Part of a small language model's weights: 2 heads of 64 (1 for keys and values).
Each number is 128 + 32 x the weight over the matrix's rms, rounded and kept within 0 to 255. Layers, rows and columns count from 0. Numbers have three digits each.

# layer 4 MLP gate, 448x160, rms 0.135, rows 298-409, columns 40-79
109122090129187166094077085134128099037113108129171161096165116154113139098143146127154161150111073152133140119122087150
148137112125092145155113165075117127099175118143128141168141132116151119119066135176129174080124075105162063194190116154
133112123135147106126140109135097104151105159164118118163157127130111099084135146114133131108079177165130175111110152134
155132130099115166080122144129083161176190115147099115142134166162070181095084116173148032116102160153135108144086127127
111164093083172092130125176047087129125110076122150143117138156142138170110161134062172148121150156148106150103102152144
128058085130133071168126093111197133147099164121104121046086179123165154148103157115141149145160105188150065132169114109
084106143145139132166099120108103165124128139107098159096055068140193110152143194183144076127136106134147101135082124162
117155159113181087157126154104085108145102107128169153108093119150164156169129153147152166167173122126149112107097092143
119096086099129117187084102109204148123136114197115160118073126097139112082109151112169135151112095108078121120096184146
073155123107096158118133180100178155137125154117101107111097134140082094143136133074122136103156103140157133170099133160
076118158168128074137068094123149159145123121082123185122118143133147150122153099136133148117188128134059133153117150152
146154120128121089079131118076065152135138126106167096090171115155121191151202136136111116143112136144125133188101068050
115132059136136131129119156123116148096126050102125137080152092116089133106114095113173149172122106184068104157137102139
153128076125098106119147084140153094099163151133125126115141129181132136155151132100100139132154102160131186128129142146
208123098153086140082218133139106151116155149180145145125140115115138095127113130179167090117171081111186168107165114114
070129136161083122108134119071105175128101081191081131075119114117082064134118118177170100172156194137158116129084089122
114145179185139103108047082199122114129161164099132180094166118149156116151139100138112124114150143128158121197057085151
116120102051081136149155223125199112082092127136155161152138163092139144110141050143086160089118111130104172116196122079
074111161097112137111164068151066122094126167107132000158074139135059121104112140136124140105187130230053085096174065198
073100119121139142154115129086163123163152142098150148102127109096114148154102178098127101138085130102172110097169102153
182135077165123092170117098142154129122127099156145140109134136147086093102115135107135122186133033190145088200134110097
130135119096138131094124107186120088142185197108152149147136137114124126020109109150183178113157147155133185149099159073
165145116112184151138150123127123100157077064108143069045111089101145101102131207110066139102128107164080137160185088147
146100081122161159163190186136186158108174131074065142160102131175111105051156102168143108131190106116121156167140156149
141127117140151087133087094105149167162140104128137052149170143114114098127145099111127127136137134096145137099098116113
075123135084173148097154139159135136140085122168160151083121100075145124167133192119078177125156110115148174089081196068
158112126142134148122106201141125122135110112120174117142161112141140129109098101119115116097107149116109137087109074145
141128103103091102131097079109155139149125161114150199080122133113121151120144156125112151191131101083102153184099112113
126102233115154073148143141140174219168105203162131115079146093159143157116105030188159120181171122140127129149138116151
089102092123088078177104114112137140070133087110178139105154114104088085081157137084127116117136172112175089115187125111
093157110131143052151123118129159080146126140165145092091073112120105138083108105090106119061126085156090119143117090125
107113121118153112122138160131150115107142108111130154139129132090133147140060143132099118111160106153095107103182166142
083153104133166156120042117129145171126107154168078121091169064186160185144146132135083153154134147113170114066114090123
131137191124143083129085144159092120135180156081124135115100138159120113109094131142190099079171123158080164154169120111
122073130081117170100076210121081135130132107164152141179168127051153111126123113140133149154147123109054117055165132167
122089097116133147146103172109133110093113151150154098102113178150159138114101110105102135144088117167180121120165166086
115118171121127104137157123104075108095169116155083156144120125143139116108148128127150140148132125140149128152083141102
130114072115087133141106061138174151116116144086156147090160133174140129055110136165087192161107121138114129113098063177
098122082078103179130210136109154128133089156116161110149089119097122111071134139092064087160143098164118144114073114119
164137144113154115148137082108147205076137033151105163108121186069112108137111077115196163067121086090127142097148135170
180147121149147130115153081126113122118173121101080070119119091148150140083124145179190099116131108185100151128138149139
030127127161093108091150104117039114141100119158162169128191170092156121096090085131128207160109084126099094098156154184
105171061135119179091079122170193140109211083123116106111089147142054118116172145157149089139114136107137064150094115178
114127144112122133134159148141118163154168120182137082116091118084117188150160154124139151185145150150155168098121101148
167112151127178128134122154120158134063076110230105096087168051113136061141067125084145173136142109067083125127221129147
118122157125198124123091132081125083132125136150147107099169116097167112119135118052115160198108072058133154145154107106
084131147051106086171130143094106116120129146160053139190131179117082095089164089079135127126182111160120117083083116109
119156124116101123120087103165113146120109147123119125137154124150118137147082149155145131145112100117126114183151131137
124130119147079120193117053130122093109119076066181034141155112174180128134139095134149104142135146112155162138117060110
092128157140091116125103174135114163130131161177084161126136117160140101099170092044085189191217147109155053165119174149
131125086124145094148142198152092161108161098118171138159122112104138136141143143175147134107145114165112134155141115119
062079136176159127157117206112109119095125113179181108053147199127137131126148138175173095122108079170120147095139186121
136146185182168123111121106104166147103099091136124135221137146121181133079048169105176148131138112160103133092104084094
107124060145158157150105122132166140114130156084195128069166154099096142066149117164116093148150103081134134064089167064
098100116148169140097142073121161083144068061168166182070101208066127184114120174215123190134113096107092186100132122169
179094162149097158146140131180120128128178113112082130110114142092160107132100149158110144165087121115174151116077132155
114122141063127114084146152171119146112089154118094135125122103112142127113126145108129096111132105131165150123130134118
170076096114224177157106153181117115133175106138125123077129162134117065130105165124097163176101144090079130089137143122
090150117142105085079117145125084155111155125102132110133137119070094117161158142102115114116129122135111150106118134126
158131140107124159095150154097093159095101141092151144169120105129133157054122128133127144129065104085129133142098119154
141099079174090099128103126139135171155102122100079142109119123123110176117106027098151043139082135112166157133118075091
114130166179181127170150152126133124117093114177141097167055106119132107101117090122092130155108128126138157158159066112
143115160168161164104080102101129153180101120141119116168066025125166118096101093132086128180128123170136123105187073120
154159107117134087098107080162114199091070160161084139108150122142140143137142092127124095148069117142085103141177103138
156137109129110111173138110143131167093134194105150129088125109130193114089097107151142193108149117105195150145205115171
168097172082098167160119077129145106122135128096093101127148093056154137136137156110126096160160125198149199146170160201
122190099166155123121152109095106190122155141154090121125082115140157048106146127137165124087137125130139160107119083112
137078186127118155183068102146152089098129124087124154189120138133156111150120124165166162120161090154089102147102083193
106115132142082104087136148114108145166091126163178142107091087169144096086106126096127145184156159124143114126126049141
058168139071111185103128112149112132071135092118097112114110114161194126137148063110156070178143118139134159066118139174
131126161138128134144167134089149156147115115150118119142112171100096098160124128149135140155130112114066131133163088192
066090070173176092090123144103166202089098167081140145099153076102053148173116041122084187159152100124163209116075184066
127063143097149097138150130074115186191147105105176102128105042148126165118075136137138091102110143123093150182151061120
049155093073103099145110058154138196126069156069123147103136126165116200195144130127142140142167153126136137168100147100
097177105140108099131166133126120139106168136132126123097116104135083118123189154107201069137121151145155180109121132162
179143077193163099133114130083108077105111150199110041087170146125154104176158164102130127130108126050114139148146071049
139149087133138132170153106089114139102120072132131096156120048126138086169124186089105047128154136135118115113158122108
146131084131092112088145131168165103125123084084085137112058195145092065149203132104142049080114170126161162179107117113
134098098101078112178104090120133173115120053164122103079137187128148110091147141080165132051113121155097133086171159124
096092164109047130099079129220110047145146121169159167050130071127123126107162124142090134145068079181075144075211126147
135119180136101060098127137129088182124148151180136136165110104107065075101102142103123096114098155116164046122101139129
142126107108181059163121095149162118088129099137079108158165081114161142098114123109118116141135110076136171111101104080
061214118145139106136132131166154148104118132105135050113080142162154173100131091125075141162134157143144134140157124112
135105092079136115143056164131107167070089119144111109105190112142099113053129114132133122129131125092153130083138133130
139096146144114144159169123122114163139130115172108137128090121105142093129089132066175184142133135143118214147170114176
108137168179106115112127114127108107130099109125114115143141154161121131177142183099096157080139111076117149146108140135
104130155164065085167111127123109107131130136173124111073126105100125131069118096169116111132153178160133085144193106105
121161188134133080100130130119166135122104062108075176160124115132153103171178154100140084119103085198105070157141150140
185107137101124110130170123167111202121101124120191094118101171088140090137094162147084108109137149116101075183086138135
137174100124153087176105145169076092146135145140118187137177131200168172119031112196108113167129121132107124094198138122
123108153194188123104128130105121144121112116128139098096103158108081089160103166162154181129133127132162144157085064130
093151063030109073131124158139104146158123154108177109137174098156128087116096118140099076080162098154124173093112117116
158126155120158112133051163114120133105148117106129090184095097093140144125180099090147078172155183135198134146086138123
154176124138131109102123102152146119145130107165171096143152146143098099103137072150103133065152113101120179186106132122
106131178124182104191138145129075124090153167108134158113145099167121111100159145153160084118108116127100126174133161169
101089059109162143150081142096146158128125138155144099135168182090131106099137099160116150123117090148147085061174117166
112141136079131165140110129132107131042099097173127098163125115146149093119136111172110140142134155107162086118127144174
148138119131118094127146102103187125152145089053159132164109171079071122145092169093109160095116166142092180158102147145
107113193142155127125117144158151138085190126186106135170115082126142107120111120129126128128151131145152173085091137116
113165077195131108155125135089094127137130137160138051086169137121155133163120123133144176130147164115085133135128158133
191215083161160136121126046154145116134140125109156071094161108159124099135133177097084053172086131162155130106140133176
151123194091171115133180142049135125118134139139130181117085127138109101128102107076120121137107115123077123086140149135
073084174133143156127079110116103148116077180108141116105154033129049166117088155166075143143121198137113109160109113151
144122075140123147147074131078109083150140081151134152103109154159134040135153148120180128179130073120110127089186082114
132143156102148139160117171104141155058120091132166139185135078153145173125146122151094119125120109086152163093032163113
121087173158138105132125110067151158148103164098092089150118162142122134091044107153133101157173110154096093162105143192
083121135181143111110119108127168149117117134134099135192105158113151095101125129109137128141156118159115161096112082147
147114137118096135108157085165109113124079105146137094140157061114103180129121119126105112126105144072212169116126112130
092125104098156097104151083136095172089151157094170065142149098063134101139146095140098166131123076103182105129134111102
140169129132155118136114083121069180121185201154096118115105176178119174132147160149070151073139099121122133176096169189
142168161185140098128119135115112124151103128143140111075114114118146104095111124100151093138057107194106134146103126100
160141173134082139121102112126114181103138113145106127143168078165120112141154060098144093154103121133109114109115201171
# layer 4 MLP up, 448x160, rms 0.136, rows 298-408, columns 40-79
114112172152141113124078088117119046015108147078145163127142128145122182064122128150118193163113104143144110109103080137
124118111178140142133141112146135118117095153135143117107139129124145162100189153150143124164138097182132121130169156160
107093130094155165123100114113151104113138127095132109174187117119109098181141088079132102130101094106126110113104169177
101114090174159121147141151130153090091077154113124162125150089150128151121131136108162203138167156118107170144123140131
098197134153122166107161178040094108139129109098113121127093133101165127102139157146148149083130164142074143100145138099
159115124090102124103100146107122157112126165157143119182124075173075141186179086161089125180161144082139198130137125111
157109084136120132135174147162121097100124130167084124106123179036090156107140044067093172189127169138186135107126141114
181158174095159110161128138151135122151098114114135107105092091180128169113097142100135067152129128127119160068074162097
132164138124127159098111132143085120150160153019102132122118134160130105141139143153133077098156182101144148167135093103
082155137138064185119102148095107153135139125136129130125089130124116094163145105085166146138164080111134149099097108171
102151160145144081151116048050141111143115133083104138090152111110126129167116107108118107071170141122132173149151194132
086117161053154172086169162195123095034095099148129150098142115063146038113127129088106126144115142128156122104148158200
119115161104132126135129131117136147122122197101157112127089131114102135161162174110131062105186115133149121056146142131
128146123121142129130142168078120124157149145136158081119150129139129089103109133158119118115087121064125067097133156114
045138158110153109158089147146178139147127077076136099146113156155064115099130118135131124141148114134120073101126116179
122210195127130113124073131167099117200127121106059093154092088122128135139079167198106100118110111154115127131097106140
157089069160123109152125140135132080126144093140117131064128144128161200204123129129101137122100161098152144199148119125
107132152125120094078146149143049133121125150040113107150180148133124125124101152148111148049113145169163135107129155074
183196148141110157150120193134162128096163113167127165100194124091196089082151167133142107110104105069127160126123146109
083111118114101156160091196115147125122164099083136165138099124083118144156123138150103081138165114125210135162148105090
068158189085164107118064120141157174081119119190136126168141107124105167106101161162149191136111163080093103120121098163
098163144145131138160213083104129173139100116108126135210104173145104168153164149140104067128107197102067094143166085178
087165158173161097085176197128110168144154094064077139086111087142156160115053101096145097120182096133122121154087093139
153129107114167163117174183164189141090152129121076125132077136160097108046161100184152155113171117156117169185107113139
142172123145131134152133072116140135157108124155168130166186142128117118121103075135107113129149114119150089134166135102
114119099106127161138154128106100081143126133175128187156151175065135162106133083107063148128129124147122164132177136113
129135121093109136101128061086139146156196125115123152095133147111127205136149141129103081124183139135151130149105159150
085115119095108155119140097102162066100160114098171110085155105175168110093106136102125153156157094180097114194174107165
176134132177149143171180128070131097119158088142107136124192083140194143177141118094158192159138108126161186061149145100
110062092144095105174087166139120149084124072101145148117117111111110112085159167061137100146122168121208136120166083106
124186156117112133156115142148167096162151155183159106154061126120072111155135121109158091098110092071206100114105095115
100131164095105094080171152099074111065087172125142128175112141137137136118144144079114161109138086099091121129141091166
138137124128083129140134125107094076124113080153147087145088113131089098158159181132164062076162103134124169119133184141
081101127115085050101067113147144074131142165164105147112210097145172115129091105128120148084165083116217165151068143088
207189137123146117107146183073149144072133133146080095141173137147096132108054137066124116073122112145116157133094134139
141121137133101115150111172088117123148146188128112150124133095138146135144079079078109125113161111215121132103163181117
065095094074146073173095132085062161110109105146113125154129170135093176154168153134109091089087107094153120121125173157
099110174095087174151102110177121094117133138112110102125144152090134152116129130138130111174116102099089112159193105116
167122126087097180158159164149119088102130114162175101168161104085124087112121186089109124147110134190095160089078075117
123088107100109157127074188159154080152167145070142074144109117128083125133151148116021155182105216131091089104084109126
084121111127162126122099182112137126130110091156186141115118201171107134154095120077128069169137151132119092070165081111
150165107092157127169122202093126129131186117133122089117158117169064142056172179113162050069120202123106209087089084193
118159037169111206112152135191110101145164103123135106083107123142073144193172115171121069139126163087126100164161080057
110153105122104094146124153147148156067139120176078147175140148167157103176116106146144133134163073134109159097185092121
193143136078186091117151135083176103105134127186122122097157118172089121125060149099113134128163185102107114179193176146
144117135131146216125099079122058121118081102107162120144156114140074086082134088099139134200164119110081141157149149155
125137157035075125141101137094092104097109165165109123158120138142147068122170054099098099166140094090137115079103055084
135125116116161114145180138120155093092145140133152119123140129136134109146142109104142130158140143106169164103129121085
186077136136149063169092092152080129127156106095199115181149109100164170072124116146086104133061149142137111169195138141
142134080114152185105167073090129098143156122073149126173118153095121176112062087210153096109089118130112182136127120159
086124129115126163170092115091135124127164165148115090100119159117143131089105087148111110143119166103111135067071157170
113139197169161125124123159089120085137173121162140088104161103086095119129087121150111136130158121112117144154116138155
173094069085136190102149142164113048165157162129109135055150107137094157114163135118078139092128122080129112194148121145
100174114155204173082168131098153139040174131100142091158104131139114128109146031193121073114111073130139188080159106127
122192119178162161089120116198165111137196148126109076076148135085126152136138160122121093119124150134143109113126118126
120161106129123130121097100139124112112082139168150140138149141194068151128158113120105124120157125068173096118129082149
140134122099166140108105109173099103120132106124184113114121096139179119183116125071165108109117107167109171122091142146
099218161133085152091114083126107145093111083087117096118157160114144100190184109111090143085147115125120134160080142188
132123151064124133164131162141101112105116115110118082123087131058066145139075126085167134095167136084107000136125121159
066155155125173086154109110133105136115149144187093146137135123106067149156114081150153101165186108131149097103105181113
172100106121125158141108121149147152176111108119143115083102157094169140095069155097172130143143159121122060133149078058
165107148116135134096112070100107126137138119138155125136142160105113125107142127106179130142187127155099106124094159143
133131129078146130199142114093070156078162117132180081084167196162147121125193181167139113079085103086127103105091183139
121136112113128083099107112174135180091099158132093197133162114132125141126122114154126127140090117145101147132177112128
109102141099127140173096173138162156090179143098196106100139172086091171070094111124066151109087177133139157141166140172
151102113112157170110177123098122152095158179129150142169131069153153176076158194120150126150168142114120136134149169163
071153086136136107123170157073109184175165161142159119114088107175171119133085125114169106101180105095127202146154137117
140093158098161071148127114137186110106129173046136154125132161185125133148104123093124154156122151147085137181084146143
194104095106156100201120104123141121129130148169146148169128166116121122123119146154157053123142075201125140149085191132
091161134081103139079118065098166148082104068181097138142087097157134134114154071126114075149155120139144150066135103171
132167150112116182100091159151120123076206138042160077141153104099122141126203124073094113127139136147156094088112144168
217165180065092132156138120126114015169074129178095153115125163169144089078137183102129079055155117151079104151169120216
132065154151166134089047093082185133085147066166143124149049100104104175111169100128134131075128106061093108149087112134
176111130144157142089187132101093187159114126139104107118101134184100127109156074165109112100148101112172127153163104182
101113115139124143158133121087087127176139124194134099064114094136117168102116168112150127114127124077138139104082122138
143096132144110114162116151181133139137136095094177188102173155094140177127169144115098129109113165121130074064099126096
130160142142122141147140137114131145107138141140137106146125056127113105110152139097086056140129119131115136084159171163
139154119142125115140177147146126042147173126150132162127090195126147083131172144136124054105143129096120150148060111137
109137169124140136106181134083137072143168104081171164174118095110083174114088104164155093130157137116173080182102090130
138181164164036136109115170191121140108129112144132085112145154159139100069151104167166126150128117126091124136192104128
083131081158164146142136107117171096099151075099116081075085187150131116198182106145108088161142090135129177142167142164
151121108071144115136100121182155137122122087151112118134134109118111118075107117124137157170102150101121163106103087125
176063139095138155113102124143151131095134139139173111080142109104089121166130122122116119080103121077133086170072131122
155111085130112164092082134201076142074137090136091191125165132104119149074178115075167145154104104139184098045176115168
141130076038087073146119212101115133158131114137161193141123154163137087086227107171081118135127135116137084171075152132
155132091113158124154168129118160142162087106136114114043126098103126124104163113079118101095162139156122087092116125122
161100153170090056099102161080087139162112153150159158138141154124146148117131127138137090097188144201094144131146120107
095081107117098160104138152062119106103114097076074174206192152129136111132084110157133124166099135166080096171115133096
077091146119148079123129106120123126141119073145099150137118118076075083136126174127085088178145082097114162171086166151
123200105173163122124068107130069116121090194163200074122124169166159191204089101127092106176126099110123146099133145108
095130179048108108100157108128138100114190210103137075139123115090148142091143120100147100106127109121054071152109143093
071122079064200142209079070101134146122157068101082157148160062128204112141073063142107069084044093137089138163164069110
143153175141157096136124082161131034094114133109092132159179156134170077136132159108188104149152124121141116094119092118
098103103165146118087207143143135171119050107114179150146094133087108092147126097127094133131157169078160059115101129174
141140135076069128093111026177144124140067162184095116122138116134136138107105125117090168123149134102095181082097097151
129118107109150116160129180151136135126160115110062135145147170105112194129133176108145151098174136146140119108124134128
146061104061082130123129147092120086096123130137118105138154117177176116119076150153102144102143151134121126124112138158
158075138090130139109217149121154145162127119143152115157102123101171065105155097185117164189146111134198094094125055089
156134047126123100136080066109126097173097118068146121107157164144161183140193158090160129133119171146131131143168123128
120114139126153104151063177107070148142146141175118054098159121112109139137146143115158133143132157100160160073111138138
110137122123120114145149175109154148137146119093138152220149115089185093116147087115052128110114140125095178123108121098
137167097144150155108121117117108118177117173141185137151137127140137114113114068109142103131139101107124100097140122125
192130105108094181132143145181190156105052111134102152187096139182194141141146139110135145179194121095166138105150132081
143125132129091180099061125105128087095114135112113104133123118131151074169123110087087093154136173119156130114128106079
080111139135081119156117164118163088138132104112183152184072092128151190129118086137136112145080119121135182107077083124
149144116131098173110106128151119101115103086144141162114130094086127108160189126075101159096081141115133137090126113097
155154125076146135116141168143079100150129144129195147086124101117104180115140124134158138135092101109121104150153145077
152170164164148056207081146151127102131133102120115124133176098123208134166081154075102103201108180115175148120128135072
219125144115068130165063128110145116171124116161095164134137146158100146113109114176167092087107065140056140119155145085
107121138137131172142117100183149053148119149116171110159105058128185109099155088109142157184113126133135181132094092068
132134146029102155127141066161154121114115142113093170185162129107101162150102111180100141127184142085148150123162160145
# layer 4 MLP down (transposed), 448x160, rms 0.0432, rows 298-408, columns 40-79
088151193160140146129098174112134117166104108091107181091120118111097125137181133152128130149135085096145121122210180115
074165127109153164174140134146141161099152166133126134132098123130172086129137129129105115120111099127135138216201134084
169104159126120123142132099159116163140142117152089138099145163086128118172135126152106071100128075093125145126126168101
053142115163120182147109075139137127080181179165166113132088122129135115130157133171139121083182129167111139163095081113
061120136121134112153137160099128016099129105111128127102106154139091158109123148054171115146111133108112147140125157119
146132116111079210145197138127113085135138149079069156141212136189124097127174179130120111173111080144114080122096067079
180170121165125099135142100089126094130089133116130096115115126140171129092080151161115103145091078167139120125107182125
109151097166122090114204142133176101093136095181110126149144116124143143206176103153131104149061165168087104142137212111
056103106122145104102126093136146156151108089135150066164119150119166068110100143125121154139110129141131159132092045131
163084126150101107117159129179096140102156129116150156136141147119155121122122188156122170097154099097103134148173103139
069044125184179118135105062185124209172057146144093130100104061130124126214129080097172093159118154116106135121196137161
131124142153074114131112164093121150150146144102129110160115121179168193068104100151122127157110100125108075115101117026
116147177154061091072092116102067097112129141170129120169149099120195099185161112165126145114204167159151168109183125137
134107113142161140116109174136107135103140183142100133112127101129132080140122119164137102136105161148137120137130158136
186134161111139143129088108111065159127177141178164176141055138113072113144091108174085151057119131143163188192138180075
161153119108154151111120156104183159133118093163156115091065168085110153169111060102127169114127209114067074056127078168
168087158105191146099180121126097164118126155207117095159060170095120131136165071108152097165158105147065170097134060125
086119134119112115138122131094127114169093103113094084150137093128119120142101116148122090168156122137122100158092141131
155122149118142171098101130097074062135187124183073118068113150113107178121120105101136134131168181132145124142116127101
128136107136122157085146159145160106114104109151095140135099112161063129126098095127086174161109135126125120111107062174
128184198115086118130085093105140132122142107179122165151089175142109126117090141134119086074106133157127090118168155146
100153140071106159141100131143150137185129162128087093144191132127168139109163085131141197119135127205089190152062080077
109172151153187144155160170121142197098126182111084105072115104160165149125140141049124158218121117111089057076123144150
048142187112077080126144148130153139096124109134127042114198146108098142161113144109113177144094126141114135062148115171
135132162125129071148122083123154159177117128100123131134072157157116137126118090136143110153157108096148175090108165132
128123140156135137111165139152154082140180167098077170151070128085098138066195111091159092115150085102114104132135161167
146140142121163048144124111129050110104118175092176131136089096188121099133096108117097142123134133118102113126158138111
114129144151163141149153123110097157136162148162097155134092163099094131108157112137146099131102173175088165126180154070
152151222192077110124146162079124120112163134098135176132115097140098138130194129074183111133138150104111074169178108144
115070128099170070163174164144148210148134149160134178081121179106083161102132145096144133183115157080053153044190135128
065140228100092169132187137162119102181138112120146160097149186142169156103139135101141132105093114093119093166092138107
108083123118106177111153132130128123102140090125153130140129144150095176127122100142150086165101157078138132145112088146
174127101116142134155181085140162111119114153139116096122136136103119196095137103110187198085101161086176162111121149146
126080099127109176142130122113042183160149127083111167140101133145099159117119126149153152123124092049120138160127116110
123082105137136142138092122070107141154148203109033093141108120180148159130152188079173087098070200102125107092087149140
109166172133149072120144203111115124135138105141128138143106141145120154162139162082158160118125119133079079133126145153
102137089094095103148148106147122128156100149112099133135138101100149137101114134133128106160119118102107076128135087095
162142105163147090112112117106102150124105156128131126125128107118155149099124126114132114132091167072155155149093128209
111138158106157188171159127086093162111110120126180085131117146066124124129148110131139154129108109147113115063138132137
097129193163197165140172072100149131083119102122127141150124146138064163162056156146109090167113151132172110174156111146
188093095176163211084148167160118179146065141147211208088098131138066102157080125129079173137080128136146110122140086146
138119107177084094086165124097107081148082099115152160120121140085122120145130110130115081161180131151115113130107096173
086121221142116146176168147131186072178124119097108102098169104170137122131095090104148057136135177102119176135068085053
127118148159125133121126133145130170150121144142148114092133143139115135103147137150143118112104138136083168129113138091
115096171102139088114118191106128152151154167103124166173124141162176148110098106117185096180151174085093172180119172082
096116093086140146092095099091049124126130091081094117125127158127090125131106163191096114154134113116131118118161123165
108169131159094079163155146139124108139080145078099130132102136120102141134099137039111089166132101083126104059191134096
122141109113111125127158113133104153156125150157138170121122102151189116145141143133138155098138144135125145143116142124
144196155141120130128037117123115110097078158112146120094101110164065140092138088122120157117100143116163141154118218169
095166083111130231127079119116074164098153176140170131140203144110139129158055110063154113134084130042169130113064110130
137152102096075136163108084109119177143182124126170063161120130135140118080098116167149134139118143123152129074085126103
137079173114183126170116160156143148113169107113131135135103143160132117126114108191168156126140113152098149075151078092
173133022051152172137082098148126139094137158040086189160100194116116149143133093152097156189147147142133088076145148155
198079118143130138142083151107110148205159122090159138159143134137097140113135126129152089177164149131113153081108106146
170101078129174153138091167110150120127141115101134108135082149108146116095115085146169090141118104172145123142103067096
124074194064152178075148028065135096084117078138097135125114169115135083131164122135121137128114141139119184163167098108
139177092139144130123153139149109131131147118117159128123112179125188136098137108113135155084120089100126103101140066197
120127106125119168138212171181115114082093144172105138150127120097087119050123136145093131121051102061136144173133108110
156059098089110126173133151155122167116106146106131134125105120103154105122088146084116108140107127144099061152153109211
149136165135095138148115150159097173122088097104174150098136153158114123154123128111097151107010165126112089142173160167
123141109135170145076098186190159153145087133182100146119150096070052104161163079120150163120100087121140131121094154130
083185153140035202077115040159106112078156064147133139098093151090123116089112140121116140144140110146118145099120141172
050125106124114192151077081157059081113145166141152196125114131126150112176131141132079120112067112190144106165108037166
177177089150148120126106185167134106093177090115099119159101086090138139091175083077159119142106117146067167109145139161
143064139111122086138192113132089175134085142103117120072200116167134078062150155118154111102132154119105171139142134199
181151119121146110088161112153134092146158144081142167058134065153143095114133128113129123176207127159145138089126153165
075169137130111121206107122061107106149115137156104159143102145136152184116125087132156130105155156124145141156158164159
162095165096073173245135153135125137139119119129137131123077133075118164135199111160084140142136129055108147162155156148
163166126171126134106124133109136091117160111172133130138134093107119096122076170174132096138102111178139115116122129122
150127125117105090086184110031206162114126076125081098153154159187128157125158058120125050120118117123120125115117090164
104063078108178105077125112111097121051108100150085126095137095118145125127122073118088137142151095101150112147174090178
165151049108141122100113088199064091187138187155085217106133203098112048155116118089100223093116046199165066105100128159
153136117149128193097111147107114166076112115175110097094169143101133130144188082080134166117080179110123182126194071143
092149127126108138178072132092136137103091084117136115104096149189160099124062092159115123117171117110114112139122144116
143149099105142143137113182155113158119129146098100138092132101077112143066124124110153140113108123093156146105132169109
070159143116174157118141133208112137178106132159105092146108115126136126143166136120100172096066192149113095097111115137
067106209098152159131112141160204093169153119111099080098077137161138168077227128176086126132057176104124223100176144124
109111185119112115139206103182125102084185159107113116095015137137081125126182185133151065154070102104047114097103104177
171197103090068101143064115170120096084083200107130178167158131109151119166164145150190183086165077120174168097079114194
128100106113138093117152174114150197102084192151103146129154087137136150122152076113094177125129103167104074122133139143
134072120177166147080131134158149112179144101099098084122145181102146077143114169103109116114091127137159082128136183130
108145146142165082156101143111131165089120126124142120147089115141093183128115138160085134138131083115133126170115147109
125098132126168153152136117199099100089129178132152090104087096090120117141097139146134173126118137134159084156133124099
119138135168105127165204117065098178175110089096104088148176216108132172124089136103120167103178140070132155093176105108
129128114124091092059140100131121153161164147133105135082115115103122103138132175161149103117185087089137172164083076139
139101162159137092119141141123162095129069113103055155137092170088123150149180103073165101095131079106152159117105087143
070124142068152167192105202067087086162119122111161098117045117133055089184150061146103120160229183164087151136106168100
117161107107157073189139103162095139086138137215174124152197126121104149143156213136170128176083126147130098156145187138
059115132190090078091096107133136208140057115132141110117122097044118115124093163140141079090052063131120175120078117109
087151115154086117097127211110137125193107126161102170091136155089134098156138076112140173136149137086089108134187153129
117140133142169128149236156131150087153170104123075098119146096143151153148136100133060091147107157133152084124073154167
075173089142181118138199127189176099135114100104126121140143122113102089177119110108060181144163137199119239128158110200
038108132126130131172104123070136067119088103111087133174131152127100138129158141145124110132114130122118179123152157128
112061159175143165159046161108144133053129164173158067151165152065080153122141133109141123120136122073189136129105138152
088120084120144124148089090154099116135107119105090154112134089091139047146100050134088141155171155132121119148091097157
160121140152134167181167117116131161144137118116109117128112105163087165138195112133189110170135136063111139118101176058
153104166123108137177117122147136153150093138103086115158113184118119174181100143135234101110149119114153154099133166180
076112131137114114160208117096118245117149131138100115147178171110167137140134105071166168109113105084160109154082128142
121135133131142160069110090099091172117170115167145139139095143118160157112114148125110087053155097161138161152117080149
122128144097126150153092183120112156122187116119125123177142168111039111115176139084179091149086122084096170071164152098
129156150123119150127064104156179173126116141091115088076095120150100121138098138069126149088148150158157139139166101094
110079107095110158145193132155105105076147081087076134147111120168097182137194127129141158147110139187169146141131151105
146162092102096067063122110164120149128090077114158130151060156144166117121143121078108081100146133111120129136077096152
135141140175110179125138134106190142102047131118102123118134155128094106083134121047162133127131157118082153121131068092
154100170114068131159137126080116117154147133117144116106166134150070170150164138129154083168142072076091138109143158058
100112151174171151074111127111113098130131133126114119163130118112186121099095122124092183113156153171161123141095082114
132080164103152125107133058112114143109125060143178186146132157141113124117119127088138169117064152183135107125109126143
119094187117075144123144100147126159082131087126112092079132097165118134131172123099174100122166091133172151146111144133
135161121153136169132144143161125020130134144118075130116163159099142114125132109156107095151115191046128121081040140187
087116124106103158099150102181117126123147208136113140154144094139187149081146121108133182103097137151092145111098092081
115120120120067189086113046193119070128180119131073120139145081093095169133106090181076159148084125127135120144084149122